config.yaml
num_hidden_layers: 12
hidden_size: 128
num_attention_heads: 4
num_key_value_heads: 4
head_dim: 32
intermediate_size: 320
vocab_size: 6141
hidden_act: "geglu"
norm: "rmsnorm"
norm_place: "peri"
norm_eps: 1e-05
positions: "rope"
rope_theta: 10000.0
rope_fraction: 1.0
qk_norm: false
attn_scale: 0.177
bias: "none"
tie_word_embeddings: true
parallel_block: false
extras: ["capped logits"]
init: "normal"
init_std_qkv: 0.0418
init_std_o: 0.00853
init_std_up: 0.0418
init_std_down: 0.0054
optimizer: "muon_variant"
learning_rate: 0.00378
lr_mult_qkv: 0.5
lr_head: 0.0102
max_grad_norm: 2.0
warmup_steps: 200
schedule: "wsd"
decay_fraction: 0.699
decay_shape: "linear"
final_lr_fraction: 0.0
batch_tokens: 8192
max_seq_len: 1024
doc_mask: true
train_tokens: 96890000
max_steps: 11828
dataset: "wikipedia_en"
Each number is 128 + 24 x the weight over its row's rms, rounded and kept within 0 to 255. Layers, rows and columns count from 0. The size above them is the row's rms in percent of the matrix's.

# layer 6 attention query, 128x128, rms 0.0462, rows 0-26, columns 0-127
size [ 85  94  86  93  92  95  98  96 107 103 101 105 109 107  95 105  87  93  81  91  93 102  91 109  97 110 100]
[[100  94 141 120 129 133 112 125 178 139 153 139 112 132 118 171 131 112 200 143 173 114  81 146 116  95 105 120 110 131 120  80 120 101 143 128  80 119 137 116 134 134 140 115 129 142  76 146 146 152 142 150 121 130 107 145 133 159 160 135 114 126 168  89 102 143 141  95 142 118 119 102 134 152 118 148 158 134 190 156 108 117  83 102 143 174 136 104 152 110 137 124 112  85 128 121 102 147 140 131 155 125  92 141 132 109 101 126 121 132 151 102  95 120  98 126 140 104 120 145 123  77 130  91 132 142 155 180]
 [128 161 120 158 150 133 149 132 113 143  80 105 139 108 147 127 116 126 101 105 152 112 127 141 134 138 151 162 140 125 134 125  66 102 161  69 146 131 139 101 107 168 149 146 150 155 140 126 109 129 117 172 158 122 162  92 137 156 111 121 120  92 154 210 126 126 117 116 103 143 170 158 156 125 120 164 119 109 151 136  87 125 151 125  68 117 127 140 137 151 125 126 111  89 100 158 117 100 119 137 109 128 179 108 142 146  98 149 145 149  98 161 119 134 103 172 138 125 130 124 137 168 146 116 111 146 133 119]
 [153 112 118 122 134 138 133 129 159 152 186 138 147 132 156 120 132 121 110 151 145 150 123 128 115 101  83 110 128 100 193 133 145 112 171 142 102 124 109 101 138 126  95 130 123  82 117 127 129 164 122 120  85 167 163 142  98 117 149 133 109 104 157 101 114 146 136 112 142 160 103 144 115 130 101  89 100 115 111 147 113 139 156 115 154 111 153 121 158  90 109 183 161 178 112 111 132  99 109 142 141 143  86 103 127 103 143  89 141 158 136 103 161  99 146  93 158 122 140 144 125 132 142  63 131 162 125 125]
 [ 97 108 136 155 117 145 137 105 112 115 147 179 116 142 164 141  79 105 141 132  76 124  98 108 149 126 122 161 145 133 143 103 171 161 119 131 150 114 160 145 169 137 145 152 119 139 116 155 164 165 143 165 131 115 122 132 110  99 137 110 124 134 166 106 111 103 131  95 147 109  93 151 162  89 173 163 146 181 116 114 127 143 107 166 138  78 119 147 142 161 127 160 127 130 120 112 140 142 157 108  95 123 130 154 134 165  99  95 101 153 122 149 131 167 125 161 135 137 123  99 141 151 168 152 150 153 128 154]
 [127 143 135 133 196 147 158 103 118 144  99 108 150 105  81 165 157 105 132  83 143 123 150 106 124 110 127 155 151 124 132 149 153 117 144 118 156 132 151 105 126 127 123 159 155 165 124  73 168 121  96 103 106 117 137 158 128 115 119 125 117 136 119 176  96  96 123 100 106 157 128 124 128 127 144 130 144 121  97  98  93 149 142 170  71 122 168 103 159 110 140 118 142 148 150 120 107 159 133  95 161 118 130 140 118 145 132 108 109  64 151 146 141 151 146 148 172 135 147 118 162 155 134 103 175 117 133 115]
 [156 107 104 119 119 105 120 151 109 141 130 101 119  99 109 113 113 159 121 133 103 158 146  98 112 136 129 127 140 110 142  89 133  98 123 159 177 119 113 129 145 152 156 129 134 135 136 107 139 139 106 111 102  94 128 166 123  91 111 131  99 117 105 132  77 123 119  85 125 104 102 131 181 104 147 165 146 135  78 173 136  80 126 131 152 108 160 112 112 139 139 133 129 129 119 151 147 114 103 128 113 156 141 102 104 107 119 174 121 111 112 111  76 100  79 142 126 169 113 184 175 128 114 162 154  91  91 118]
 [105 126 125  87 147 165 148 107 150 153 144 132 142 146 126 122 112  82 147 134 156 126 123  74  85 180 157 144 158 155 141 162 150 142 177 163 148 139 118 186 111 112 123 147 137 107 123 119  93 143 134 120  88  85 105  80 102 127 104 109 101  98 128 130 124 121  98 132 157  86 166 130 117 168 160 130 158 154  93 140 124 127 105 119 137 141 162 118 121 153 146 135 133 151 126 108 161 135 148 116 125 154 129 113 143 111 143 146 102 117 170 139 130 131 115 109 109 146 140 133 131 148 147  52 137 165 135 151]
 [114 140 169 125  85 152  96 169 115 113 192 165 131 124 148 127 108 145 153 115 149  95 174 129 143 133 170  94 167 119 150 132 128 149 104 154 111 134 121 121 112 120 112 116 136 123  88  87 112 114 183  73 160 147 123 127  87 145 111  93 155 122 129 118 133 141 108 115 107 124 127 144 119 121 119 164 110 117  84  98 156 105 117 113 134 103 122 130 131 128 122 141 130 138  95 118 143 144 138 169 120 146 104  96  92 126 105 101 111 137 122  85 105 151 118  79 117 108 139 105 120  82  82 104 132 175 146 137]
 [110 109 116 163  84 123 128 117 141 147 105 136 119 165 109 122 123 161 115  97  94 135 135 132 101 170 154 155  83 149 130 160 125 134 125 147 142 172 141 155 138 113 143 133 137 129 129 133  94 102 145 140 160 170 165 143 177 119  88 132 143  99 147 120 126 130 108 155 139  89 135 169 127 126 115 186 178 117 122 142 118 153 159 104 164 157 130 113 104 153 152 132 178 104 118 124 102 152 145 116  95 137 133 145 150 149 127 140 157 119 158 140 141 130  96 140 139 114  95 111 117 120 131  97  42 114 153 125]
 [176 138 123 103 121 147 147 147  83  71 138 137 162 130 162 107 142 125 157 144 111  89 125 131 140 109 132 121 118 101 109  92 184 134 108 165 161 144 126 143 115 149 105 137  99 133 100 108 162 115 136 157 172 126 155 154 129 124 131 116  99 124 137  61 136  89 147 111 122 133 105  62 130 113 115  98 103 119 140 146 162 173 121 130 137 134 120 137 135 141 148 143 131 167 120 136 120 139 140 154 173 114 149 112 136 121 145 116  72 135 100 108 115 123 141 128 136 149  99  82 145 150 135  67 115 112  96 126]
 [135 149 125 100 144 113 133 119  96  88  94 134 168 146 109 118 117  94 120 173 140 111 114 109  92 138 137 151 148 129 154 117 101 118 138 137 166 106 110 178 107 156 152 166 129 148 142 126 103 135 170 123 159 119 162 111  67 151 107 149 124  88  83  69 128  89 120 116 107 142 125 122 130 144 124 142 144 147 133 101 131 134 119 133 153 158 120 103 126 125 139 136  71 137 108 110 180  80 140 131 102 100 124 136 139 124 133  94  94 143 124 132  91 124 104  99  74 134 107 106 173 125 121 138 168 131 139 149]
 [103 106 141 146 135 173 154 135 166 111 168 114 136 141 179 121 151 132 113 133 125 128 115 100 171 131 143 129 136  86 107 122  94 170 119 113 127 134 129 124 112 106 118 153 176 156 109  99 171 152 124 103 114 145 129 177 141  83 103 143  88 127 103 154  73 110 103 117  88 133 112 137 123  98  86 137  85 106 141 134  87 121 123 130 157 144 131  97  93 120 112 176 124 121 142 161 134 114  97 142 133 145 121  79  99 144 143 124 113 133 164 118 138 118 125 134 114 144  92 134  96 177 147 128 153 153 128  94]
 [119  95 109 123 116 153 103 131 156 110 144 118 119 111 146  70 102 138  95 157 188 112 136  93 155 101  95 168 122 131 103 105 159  97 167 171 167 118 151 169 118 139 105 150  90 135 110 124  94 109 143  92 163 137 138 120  97 116 124 146 138 116 161 134  86 122 115 115 151 117 124 115 152  68 130 118 114 183 132 113 141 128 144 145 157  75  91 130 162 142 133 137 105 125 143 138 147 138  88 145  99 167 124 162 127 129 117 118  99 154 133 158 109 137  98 121 115 104 134 133 146  99 149 145 138 152 129 148]
 [ 97 149 135  96 100 109 143 112 101 142 113 123 148 115 146 137  87 165  86 112 125 116 120 113 117  90 136 122 123 135 171 135 139  97  96 138 133 139 112  89  98 186 135 136 115 123 152  88 140 101 170 125  81 155 133 161 120 119 101 133 135 128 114 103 126 135 169 116 139 142  66 141 118 153 138 146 143 142 103 167 117 167 120 122 126 136 149  96  94 142 180 166 165 165 127 114 114 109 160 183 167 101 109 149 120 118 164 134  82 136 144 123 140 174 151 138 162 135 147 138 123 118 118 133 102 123 123 139]
 [146 167 112 115 107 148 120 145 125 131  86  96 120 162 146 115 147 101 146 119 120  93 126 113 118 108 120 141 168 139 133 134 128 107 104 142 130 140 126 140 147 155  70 132  86 112 135 123 124 132 115 143 154 133  99 103 115 109 119 104  91 126 122 135 143 160 136  94 173 120  83 101 140 129 173 129 141 103 135 116 110  84  64 163 131 151  89  78 107 137 120  99 130 117 129 170 107 148 113 102 160 132 103 153 175  87  87 115 144 160 134 189 111 130 119 106 140  89 132 117 119 118 115 169 151 125 102 141]
 [127 120 118 146 111 126 145  89 135 113 118 130 127 155 126 149 135 115  95 128 109 168 103 137 107 128 103 174 109 125 138 147 110 138 115 120 137 151 111  70  94 135 101 108 136 168 160 152  87 133 118 121 134 154  75 115 172 115 115 138 132 145 131 101 148 113 119 106 135 155 130 117 160  61 131 134 136 115  89 183  69 164 148 110 137 124  82  80  93 110 160 134 147 103 121 129 157  99 115 124 101 120  87 147 130 112 123 106 149 157 115  93 119  98 151  98 154 136 163 109 104 147  96 147 142 106 122 116]
 [154 119 139 156 106 148 133 115 133 142 103 115 134 110 143 164 139 132  98 118 139  62 125 129 126 107  91 127 139  72 167 115 115  92 147 126 114 155 126 109 188 135 141 127  71 155 131 131 122 144 158 139 142 116 133  89 139 188 127 158  96 118  87 120  74 102 154 108  85 160 139 169 175 113 128 163 145 175 132 145 136 106 129 111 111 115 135 113 128  97 138  81 134 107 135 113 127 101 127 141 166 128 113 122 142 157 116 158 127 100 137 148 103 121 116 137 120 147 148 105 133 157 171 103 112 114 133 154]
 [154 147 127 131  69 127 121 132 155  82 175 143 111 143  97 122 149 155 148 128  79 159 157 121 108 144 132 123 136 117 126 188  74 139 148 104 143 130 106 137 124 134 138 129 128  72 150  93 102 110 134 122 154 118 111 106 127 126 126 123 152 109 102 142 155 134 141 136 129  99 116 119  66 105 130 121 152  57 136 106  97 125 127  94 121 106 124 154  99 113 114 147 160 125 119 155 127 102 112 130 131 121 151 112 123 104 158 113 179 172 108  77 155 149 120 150  89 144 161 116 158 141 130 130 144 137 127  95]
 [141 107 148 126 139 102 153 152 106 170  89 105 114 107 131 131 167 134 121  81  77 110 133 106 132 143 118  98 110  92 140 104 187 144 109 125 110 168 168 140 142  80 132 125 176 116 119 133 169 162 116  95 129 126 161 119 127  79 116 137 135 148 123 128  99 120 133  94 111 141 132 149 158 112 172 132 112 180 100 105 131 117 150 123 151 106 143 105 135 152 157 147 134 162 120 120 140 115 157 142 116 142 122 148 103 138 175 104 107  97  98 166 103 103 112 108 132 133 117 119 101 123 104 110 145  78 141 168]
 [119 100 124 171 165 111 124 110 146 121  95  98 114  91 112 106 124 101 134 122 150 150 100 152 158 141 131 133 155 109 146 118 149 164 129 116 114 113 138 104 137 165  95 131 127 164 151 114 155 100 141 141  84 154 126  81 134 121 139 103  93 175 157 157  78 136 165 133  97 147 176 164 130 156 148 163 147 161 107 119 144 128 124 154  97 137 154 124 107  93 146 100 119 136 123 119 112 113 137 146 123 119 116 107  98 139 144 160 128  81 132 140 107  98 155 115 119  93 180 150 135 152  93 150 108 101  94  85]
 [127  89 118 118 112  77 133  85 127 115 134 128 133 111 146 106 104 144 138 138 123 127 154 129 138 141  95 133 158  82 102 114 116 156 114 112 123 123 185 131 155 168 110 136 133  87 148 125 154 103 143 127 122 138 136 123 126 137 136 126 147 134  82 156 113 122 137  82 124  48 135 137 136 173 110 147 133 112 172 103 160 166 127 137 123 154 157 119 156 140 114 161  90 121 166 123 178  83 148 117 106 109  90 141  96 104 163  97 141 108 147 121 135 124 147 111 125 100 122 141 102 141 158 106  89 106 124 174]
 [130 121 143 133 174 136 134 115 111 151 125  99 163 118 107 142 148 143 105 170 104 130  94  98 103 126 122 145 138 135 125 125 142 156 160 126 143 131 128 154 152 138 135 114 133 130  97 152 136 119 130 114  92 109 121 122 145  76  71 138 129 141 101 108 105 124 124 105 158  90 149 121 197 137 151 158 118 107  95 117 131 176 134 179  90 134 145 119 137 161 134 157 131 161  62 101 147 103 145 134 121 143 135 120 130 161 122 159 177 105 124 175 130 145  74 164 113 130 132 103 121  85 151 140 153 157 119 114]
 [126 170 153 163 113 109 154  67 138 184 155 131 138 144  96 188 105 139 144 153 104 174 150 141 138 187 160 112  64 141 166 127 130  91 107 107 149 135  96 129 109 133 138 148 162 169 130 111 131 117 147 122 108 122 155 105 172 138  73 114 149 167 158 136 100 129 132 124 121 111 139 131 188 110 111 123 150 130 103 148 144 127 150 126 112 134 151 126 155 157 167 124 113 136  97 123 138 104 106 116 158 125 132 116 150 121 113 127 144 151  92 165 119 140 126 125 116 152 127 141 121 139 137 120  96 122 115 137]
 [ 66 105 172 110 172 143 147 155  96 129 114 149 152 112 141 203 142 125 148 119 106 121 103 157 148 133 131 144 142 139 122 162 131 132 118 109 115 126 102  64 155  85 150 108 112 100 155 159 173 148 139  95  93 138 142 133 131 149 144 170 138 117  98 139 102 157 167 139 128 160 140 131 128 135 149 121 127 114 132 101  84 117 140 158 112 130 161 165 134 108 123 167  95 111 130 112 155 133 132 114  96 119 118 121  88 112 123 116 176  86  96 140 127 114 130 139 138 119 173 157 130 136 129 127 164 143 124 147]
 [116 119 142 109 112 174 138 108 128 125 159 128 188 141 153 115 111 182 151 129  89 108 141 108 144 129 162 138 154 135 129 109 102  93 154 135  87 140 105 109 141 127 138 125 126 155 120 147 155 120 167 138 163 143 126 126 134 130 124 164 171  92  95 105 128 106 151 149 145 161 131  90 120  93 116 169 102 115 142 127  91 147 101 145 126 116 148 158 137 122 105 124 128 114 143 127 139  87 146 132 155 133 154 149 113  77  84 122 144 139 110 126  90 111 118 164 159 194 115  93 126 121 122 126 195 101 108 140]
 [107 167 135 183 102 108 152 110 165 101 134 118 115 112 140 143 109 117 139 179 113 108  95 142 146 155 138 119 181 111 167 160 124 112  77 118 156 139  85 113 142 108 110 122 132 127 115 115 120 138 108 137 114 148 156 124 134 149  87 149 147 118 135  80 131 115 142  97 104 123 136 130 142 105 121 132 115 101 131 173 130 127 170 115 158 115  81 101 143  97 162 190 116 132 151 134 132 129 131 157 117 132  89  72 133 104 123 133 189  93 116 108 104 145 146 131 134 136 152 117 107 140 102 132 116 181 137 146]
 [138 121 139 101  86 126 123 109 122 134 159 138 113 138 117 168  92 161 143 159 146 102 106 134  99 125 134 100 148 122 130 133 121 116 119  99 102 130 113 138  82 118 111 125 122  50 145  88  91  90 161 148 125  74 126 119 132 142 140 120 144 119 119 125 152 127 154 107 145 118  92  81 102 182 104 164 112 131 122 150 107 146 132  79 159 112 136  89 149 153 159 146  91 144 116 140 118 118 176 108 127 114 105 122 172 141 156 114 111 111 150 101 115 139 107 134 148 143  93 140 150 118 128 112 107 158 175 168]]
# layer 6 attention key, 128x128, rms 0.0483, rows 0-26, columns 0-127
size [ 79  90  82  83  86  92  85 101 116  96 106 103 107  98 101  95  91  81  75  97  97  82 108 112  92 115  98]
[[140 124 132 133 121 145 137 134 190  94 132 128 105 139 142 148 123 156 119 129  94 130 160 150  98 136 129 143 128 109 151 160 115 155 165 128 144 139 102  99 123  81 111 162 134 105 111  86 149 106  91 137 128 128 138 122 133 119 111 134 165 147 103  69 138 192 142 164 126  99 107 164 129 118 136 124 120 132 114 166 104 148 146 123 132  78 108  92 101 149  75 124 145  76 124 122 126 131 122 119 135  97  80 100 113 158 130 120 118 116 127 130 133 114 131 129 121  78 118 119 126  92 143 147  63 183 112 138]
 [110 162 142 130 147 144  98 112  76 174 139  76 151  99 167  88 102 106 136 126 165 121 111 113 148  97 111  81 114 121 105 113 133 144 139 130 105 101 134  98 119 129 111 130 130 142 142 115 157 148 130 141 106 146 123  99 119 162 114  93 108 135 154 149  61 132 103 120 153 158 136 129 150 108 138 129  82 135 106  75 114 133 105 195 101 147 130 114 117  65 138  82 107 134 154 141 142 126 117 117 162 111 144 146  95 123 140 128 121 144 135 145 164 144 148 106 168 122 118 169 133 143 125 111 132 106 101 133]
 [105 114 114 132 103 109 114 117 145  96 125 124 158 142 139 117 127 135 126 111 120 128 102  96  89 145 117 142 146  93 157 101 117 118 167 170 144 117  74 113 146 117 138 121  84 103 120 105 102 141 111 137 140 152 147 121 128 100 134 113 158  94  83 144 141 131 100  92 104 114 128 118 107 150  96 145 143 105 132 163  95 137 115  85 154 143 154 133 119 130  96 121 112 148 117 133 159 112 148 142 137 113 152  75 101 135  90  98 110 130 102 127 108 108  85  96  51 112 141  72 149 144  90 114 114 152 179 137]
 [132 133 128 136  89 113 108 118 146 148 175 152 120 126 161 139 106 106 123  95 129  89 150 106  98  72  76 131 134 125 139 114 141 148 104  63 163 145 116 100 127 140 118 132 121 139 159 113 114 134 103 153 134 149 147 164  87  67 172  86 110 135 157  98 133 120 127 130  98 138 124  98 134 157 139 137 111 144 102 128 133 140  84 120  90 125 162 140 162 208 114 133 123 129 126 105 124 173 139 118 121 121 147 123 135 144 123 158 101 170 104 112 143 138 142 148 136  96  98 113  99 111 139 160 118 132 141 115]
 [126  91 111 111 157  81 123 145  96 108 101 121  99 137 112 133 151 139 136 190  81 131 127 141 129 169 121 167 104  94 137 136  92 141 148 132 104 108 106  78 152 112 147 122 147 113 142 118 172 128 159 127 131  95 140 157 156  97 134 147 118 135 171 128 132 130 123 170 154 132 125 145 149  76 160 103 142  79 108 123 110 174 189 116 120 140 143 114 127 101 132 155 158 131 121  99 141 130 112 145 163 116 120 132 112 156 158 133 103 134 116 139 141 139 206 144 140 120 160 133 164 131 137 103 138 123 129 134]
 [122  91 157 108 160 138 160 125  90 150 120 109 165  91  82 174 113 116 124 135 143 119 135 134 138 108 118 115 109 137 118 113 123 156 147 112 114 123 118 151 116 112 140 187 143 158 176 116 177 117 101 106  76 113 130  89 127 120 142 136 104 142 122 100 141 119 130 108 145 163 126 121 130 142 171 111 149 104 131  46 141 138 151 142  94 146 125 139 152 152 146 125 126  98 170 123 116  78  81 128 137 108  79 152  88 100 162 129 112 120 145 109 108 129 133 174 122 157 128 119 136 131 126  94 135 107 130 122]
 [148 138 163 101  90 172 108 109 138 111 175 112 127  98 204 114 128 156 144 129 151 121 172 124 103 133 129 147 127 137 123 151 144 133 111 180 148 143 134 114 131 129  95 149  96  78 101 131 170 107 129  84 159 135 141 181  83 136 148 166 136  99 137 124 113 109 122 134 160  88 130 128 126 149 117 115 121 114 129 144 134  81 137 106 120  84 114 154 135 100  95 125  94 119 125 101 139 142 173 121 127 108 117 114 132 104 139 139 145 127 110 137 140 171 164 114 112 139 123  82 141 132 158 158 107 144 157  97]
 [143 110 139 148 120 140 118 140 169 160  78 135 126 124 106 146 121  83 109  94 133 115 128 139  97 149 121 163 132 131 131 107 127 121 126 122 164 121  87 169 122 106 121 106 143 137 145 162 133 104 154 126  98 117 140  80 156 130 105 123 136 112 139 155 133 129 114 112 180  99 161 122 127 164 148 111 148 117 109 140 129 120 138 130 108 123 149  94 108 152 135  84 143 144 127 100 116 153 105 135 131 128 172  94 108 142 132 102 161 159 135 141 182 172 120 165 142 113  98  65 131 162 155 101 170 154 198 137]
 [133 120 151 143 138 137 118 126  88 109  88 138 106 167 120  95 145 144 165 107 125 133 181 134 141 116  59 110 142 111 120 139 126 121  98 154 132 116 131 152 152 152 124 111 158 117 109 143 121 114 153 132 137 175 125 128 113  98 132  94 116 114 151 109 143 101 118 169 155 113 130 102 141 147 136 124 152 141 158 124 103  86  98  88 161 169 103 116 105 135 118 140 166 144 178 127 114 133 117  70  95 136 131  94  78 118 109 100 105 144 122 144 162 158  61 105 108 125  94  98 128 139 127 107 104 111 141 112]
 [129 119  97 108 138 121 120 135 152 109  57 172 140 167 167 118 101  91 124 156 148 169 114 128 128 146 132 156 109 167 123 106 132 152 160  88 152 146 143 152 105 197 123 103 125 137 121  92 150 122 119 129 141 142 167 169 118 118 142 108 139 148 121 139 123 114 128 134 138 124 145 119  95 132 154 112 126 112 106 132 148 188 102 132 139 125  72 145 138 138 133 126 146 160 102 100 126 118 149 133 118 110 137 113 151 133 118 153 105 117 153 161 139 138 155 147 125 111 153 122 144  85 121  34 107 123 155 133]
 [146 157  66  83 106 117 147 132 125  90 115 163 144 130 124 100  93 117 115 148 106 121 130 154 145 128 131 121 136 100 139 130  84 141 146 154 134 157 132 147 145 117 116 143 152  92 149 153 155 134 127 111 130 122 122 115 121 150 143 156  84 105 122 108 127 135 153 156 119 158 146 126 144 131  64  98 132 180 122 126 147  79 132 130 110 141 127 117 120  65  69 140 101 120 124 116 142 141  96 122 133 101 131 157 155 131 150 151 188 175 129 138  90  77 143 109 143 152 138 174 149  98 137 146 139 144 128 116]
 [128 155 136 117  88 166 144  86 180 135 155 107 107 141 166 159 137 127 142 127 137  84 125  97 110 114 122 119 140 132 131 139  80 136 124 148 121 126 159 155 141 144 123 127 152 202  88 117 129 124 140 150 129 167 116 154 151 144 100 141 112 138 136 158 109  95  93 100 109 101 126 178 120 124  97 189 135 136 115 119 116 114 120 115 100 119 150 119 135 127 136 183 104 123  77 121 116 118 148 158 112 174 135 116 134 132 121 118 149 104 154 137 146 106 192 124 127 136  98 132 134  77 115  96 147 108 106 115]
 [155 149 123 102  94 162  98 127 126 124 141 108 141 111 169  61  79  74 147 134 128 164 120  86 145 124 141 176 149 135 124 108 104 131 134 153 123 117 111 130 137 146  79  96  79 100 114 161 114 176 157  85 143 100 143  97 103 125 143 166 139 143 125 141  95 138 141 127 150 155  91 108  93  97 127 124 103 129 145 117 143 114 143  91 123  78 120 104 103 105 127 129 126 113 153 141 161 162 116 151 127 135 121 152 117 159 154 139 142 119 106 147  89 126 138 121 118 113 166 152 136 149 141 142 146 132 165 108]
 [119 165 132 137 158  84 167 119 144 149  98 104 116 147 148 150 132 145 109 124 129 130 131 114 131 170 139 120 140 110  89 103 132 107 108 166 111 136 112  89 171 177 138 125 141 103  88 127 151 148 141 113  73 136 124 153 166 152 112 105 105 131 164  99  91 136 125 115 188 126 100 117 129 117 146 137 128 107 117 118 151 150 138 159 122 133 151 105 110 175 174 119 144 147 155 115 130 151 127 179  85  78 161 141 113 119 138 107  72 101 123 120 139 135 113 179 140 133  97 162 117 108 115 134 137 124 105 138]
 [121 182 137 117 111 152 124 128 138 136 109 116 123 135 125 140 126  74 125 141 124  78 110 127 117 116  92 130 137 155 106 161 153 123 100 144 145 160 178 125 112 155 112 114 107 156 161 131 140 130 140 159 127  80 119 137 113  93 101 136  99 112 121 157 137 172 123 116 106 131 152 119 145 112 136 137 110 112  92 155 152 169  86 199 108 110 105 102 123 136 138 121 165 131 144 146 130 161 150 104 144 142 128 126 157 101  80 127 161 138 112  99 189 150 134  98 160 101 126  92 144 151 173 153 154 122 117 155]
 [131 128 121  86 102 122 143  91 125  89 110 108 133 139 121 180 157 173  82 154 142 150 116 104 147 120 146 120 136 129 118 134 148 151 119 131 168 135 101 111 127 170 137 185 141 128 163 132 111 132 128  96 112 120 101 160 136 133  72 148 105 140 124 117 130 114 110 117 148 185 145 106 136 126 124 138 164 141  81 171 105 136 124 112 131 134 131  88 155 109 171 128 131 160 152 117 155 128 111 169  98 146 168 100 152 112 117 128 162 110  98 109 161  86 122  79 112 137 109 156 137 161  94 116 103 138 113 115]
 [145 110 130 113 100 128 157 133 134  99 126 109 139 147  77 140 128 104 108  99 107 144 136  91 110  86 121 139 119  92 109 152 117 119 171 128 140 111  99 177  93 123 120 128 128 162 113 107  78  80 173 135 144 145 118 130  84 182 130 144 160 118 107 111 137 158 121  59 116 103 130 148 154 150 107 118 136 109 147 150 139  99 112 132 159 130 123 175  77 129 106 126 125  97 104  95 112 137 114 130 128 145 125 114 127 126  85  91 143  77 129 116 139 141  97 136 127 105 114 110 150 139 127 124 180 126 159  99]
 [110 122 104  75 115 138 122 133  75 120 128 151  92 165 117 101 144 112 101 147 153  69 120  92 116 114  95 120 143 136 117 138 106 112 112 132 118 120 129 120 197 140 140 133 102 133 107 141 178 161 113 132 161 110 139  86 110 108  80 165  93  87 138 108  62 136 138 124 135 126  92 149 133 153 142 148 140 135 131 132 107 150 131 126 118 111 154 175 139 122 128 111 130 129 131 124 183  97  94 136 114 135 102 130 138 100 137 136 114 186 140 130 159 143 148 130 144 138 124 115 107 181 173 108 131 124 125 127]
 [111 123 123 145 125  83 108 129 147 158 135 133 155 110 137 159  92 169 137 115 121 173 106 132 134 132 140 129 155 119 154  72 126 141 177 119 116 138 101 105 136  96 148 105 132 110 158 141 167 147 111 143 125 156 130 130 115 110 152 127 113  98 128 162 111  65 159 153  63 122 138 105 110 140 158 189  97 163 109 147  84 144 149 100 134 161 110  73 158 144 148 123 153 143 147 115 143 118 123 142 146 107 126 115 161 124 184 137 114  79 153 112 147 107 152 124 134 136 133 111 113 123 134 103 129 103 110 137]
 [120 108 107 103 157 149 110 132 135 162 105 126 198 136 108 131 112  94 142 148 122 140 107 140 196 111 135 117 100 115 100 106 114 148  92 118 126  97 147 138 135 141 139  93 174 111 168 151 153 112 150 119  90 145  73 105 139 112 121 137  93 190 133 131 105 146 125 138 125 136 126 158 160 145 141 164 130 127 164 106 132 185 173 114 123 155 124 104  89 110 142 115 129 142 144 119 145 125 145 127 116  84  97 125 113  80 159 112 151 133 124 138 151 123 145 158 152 124 151 162 122 158  99 133 117 114 122  91]
 [174  77 101 136 132 136 130 130 133 121 103 118 134 122 141  98 125 166 112 103 138 158  82  81 169 132 160 149 126  99 117 145 119 151 144 172 133 146 168 108 178 129 132 122 183 101 103 136 148 116 142 113  96 152  85 139 133 146 105 139 120 116 165 152 111 120 113 101 124 111 159 157 147 112 102 138 114 145  97 138 144 151 137 173 122 110 162 175 147 131 152 179 143 126 128 111 152 105 141 129 126 125 143 149 159 119 127 115 139 140 160 110 155 117 120  66 113  89 137 137  92 110 168 109 106  96 152 144]
 [161 103 126 126 175 105 128 154 123 174  72 131 165 116 118 115 159 119 120 132 106 161 120 160 147 103 125 155 136 138 178 134 144 150  98 155 105 140 174 120 139 106 137 114 152  94 163 137 132 138 158 138 120 121 114  86 158 117 178 132  98 133 142 132  82  98 150 169 164 134 158 133 132 133 180 129 173 144 104 146 149 117 164 109 116 126 152 121 131 118 131 136 146 115 124 112 128  92 170 109 130 108 127 139 102 153 119 134 145 124 109 137 140 144  99 174 144  76 189 138 162 116 148 112 128 140 108 121]
 [137 176 129 134 144 147 109 148 142 165 106 141 152 121 131 158  77 125 174  59 108 149 175 160 159 123 160 121 162  95 111  90 130 147 120 141  88 131  72  91 118  98 135 111 133 138 116 131 157 155 134 105 148 115  90 118 115  93 165 121 142 110 176 103 145 147 123 167 115 138 103 137 141 131 132 126 125 145 145 133 120  75 125  99 120 177 118 133  90 128 126 118 126 107 111 137 124 200 128 151 136 119 116 115 107 145 129 110  95 127 108 144 110 139 130 142 148 140 128 174 148 112 115 116 136 164 124 150]
 [124 138 100 111 117 125 130 152 128 174 100 106 172  98 130 123 121 130 146 110  99 122 122 157 132  99 151 164 149 107 100 150 121 146 129 116  47 134 129  97 154  78 124  86 174 107 136 153 140  99 139 147 146 118 116 174 167 124 104 122 125 114 167 160 109 130 114  81 122 152 128 163 103 137 153 138  66 135 131 167 135 143 162 132 145 153 161 173 143 126 120 117 124 107 108 105 131 109 129 121 164 119 135 165 142 113 117 124 124  93 145 137 118 121 111 103 159  95 172 149 131 141 109 133  97 132  98 157]
 [ 96 128 150 137 150 145 149  64 143 136 124 151 161  94 114 156 136 110 148 115 139  87 145 199 133 132 148 176 123  94 122 112 125 149 108 140 104 125  80 111 153 129 142 140 144 114 137 139 126 168 138 147 130 127 159 115 149 130 105 108 145 139 118 146 138 173 161 116 141 144 121 123 161 127 132 202 202 144 155 125 131 146 107 123 117 163 132 105 106 137 124 119 165 110 116 125 135 112 137 139 101  61 139 118 131 126 132 128  98  87 137 159 157 139 153 159 139 157 133 143 135 147 130 137 136 183 142 119]
 [ 82 139 134 156  95 135 124 163  99 136 101 127 152 146 145 147 150  88 168 127  72 103 117 154 141 144 144 137 163 137 115 110 171 127 126 143  93 137  98  69 164 100 125  93 112 168 115  97 133 159 101 113 127 112 114 148 151 148  97 153 108 155 106 112 106 121 128 112 163 103 134 103 108 129 159 126 123 139 132  97 114 112 146  83 160 106 160 117 156 123 118 117 117 128 158 138 101 147  91 150 141 177 126 113 144 143  92 140  89 124 123  99 111  98  88 163 108 139 148 143 145 100  87 126 149  99 118 143]
 [151  96 153 131 157 151 126 155 117 144 143  89 145 114 126 152 129 101 173 120 178 119 124 103 125 125  90 157 120 164 111  79 106 148 118 126 121 112 132 108 139 117 110  72 145 172 118 112 110 117 122 115 101 115 129 122 138  93 135 101 147 143 139 116 108  83 136 139 134  99 109 109  91 123 198  97 152 122 169  77 106 118 135 118 131 146 100  96 160 203 119 122 124 120 149 125 170 142 159 147 156 140 115 133 106 139 134  92  93 126 121 146 121 155 124 156 147 136 158  85 123 149 143 157 138 104 125 132]]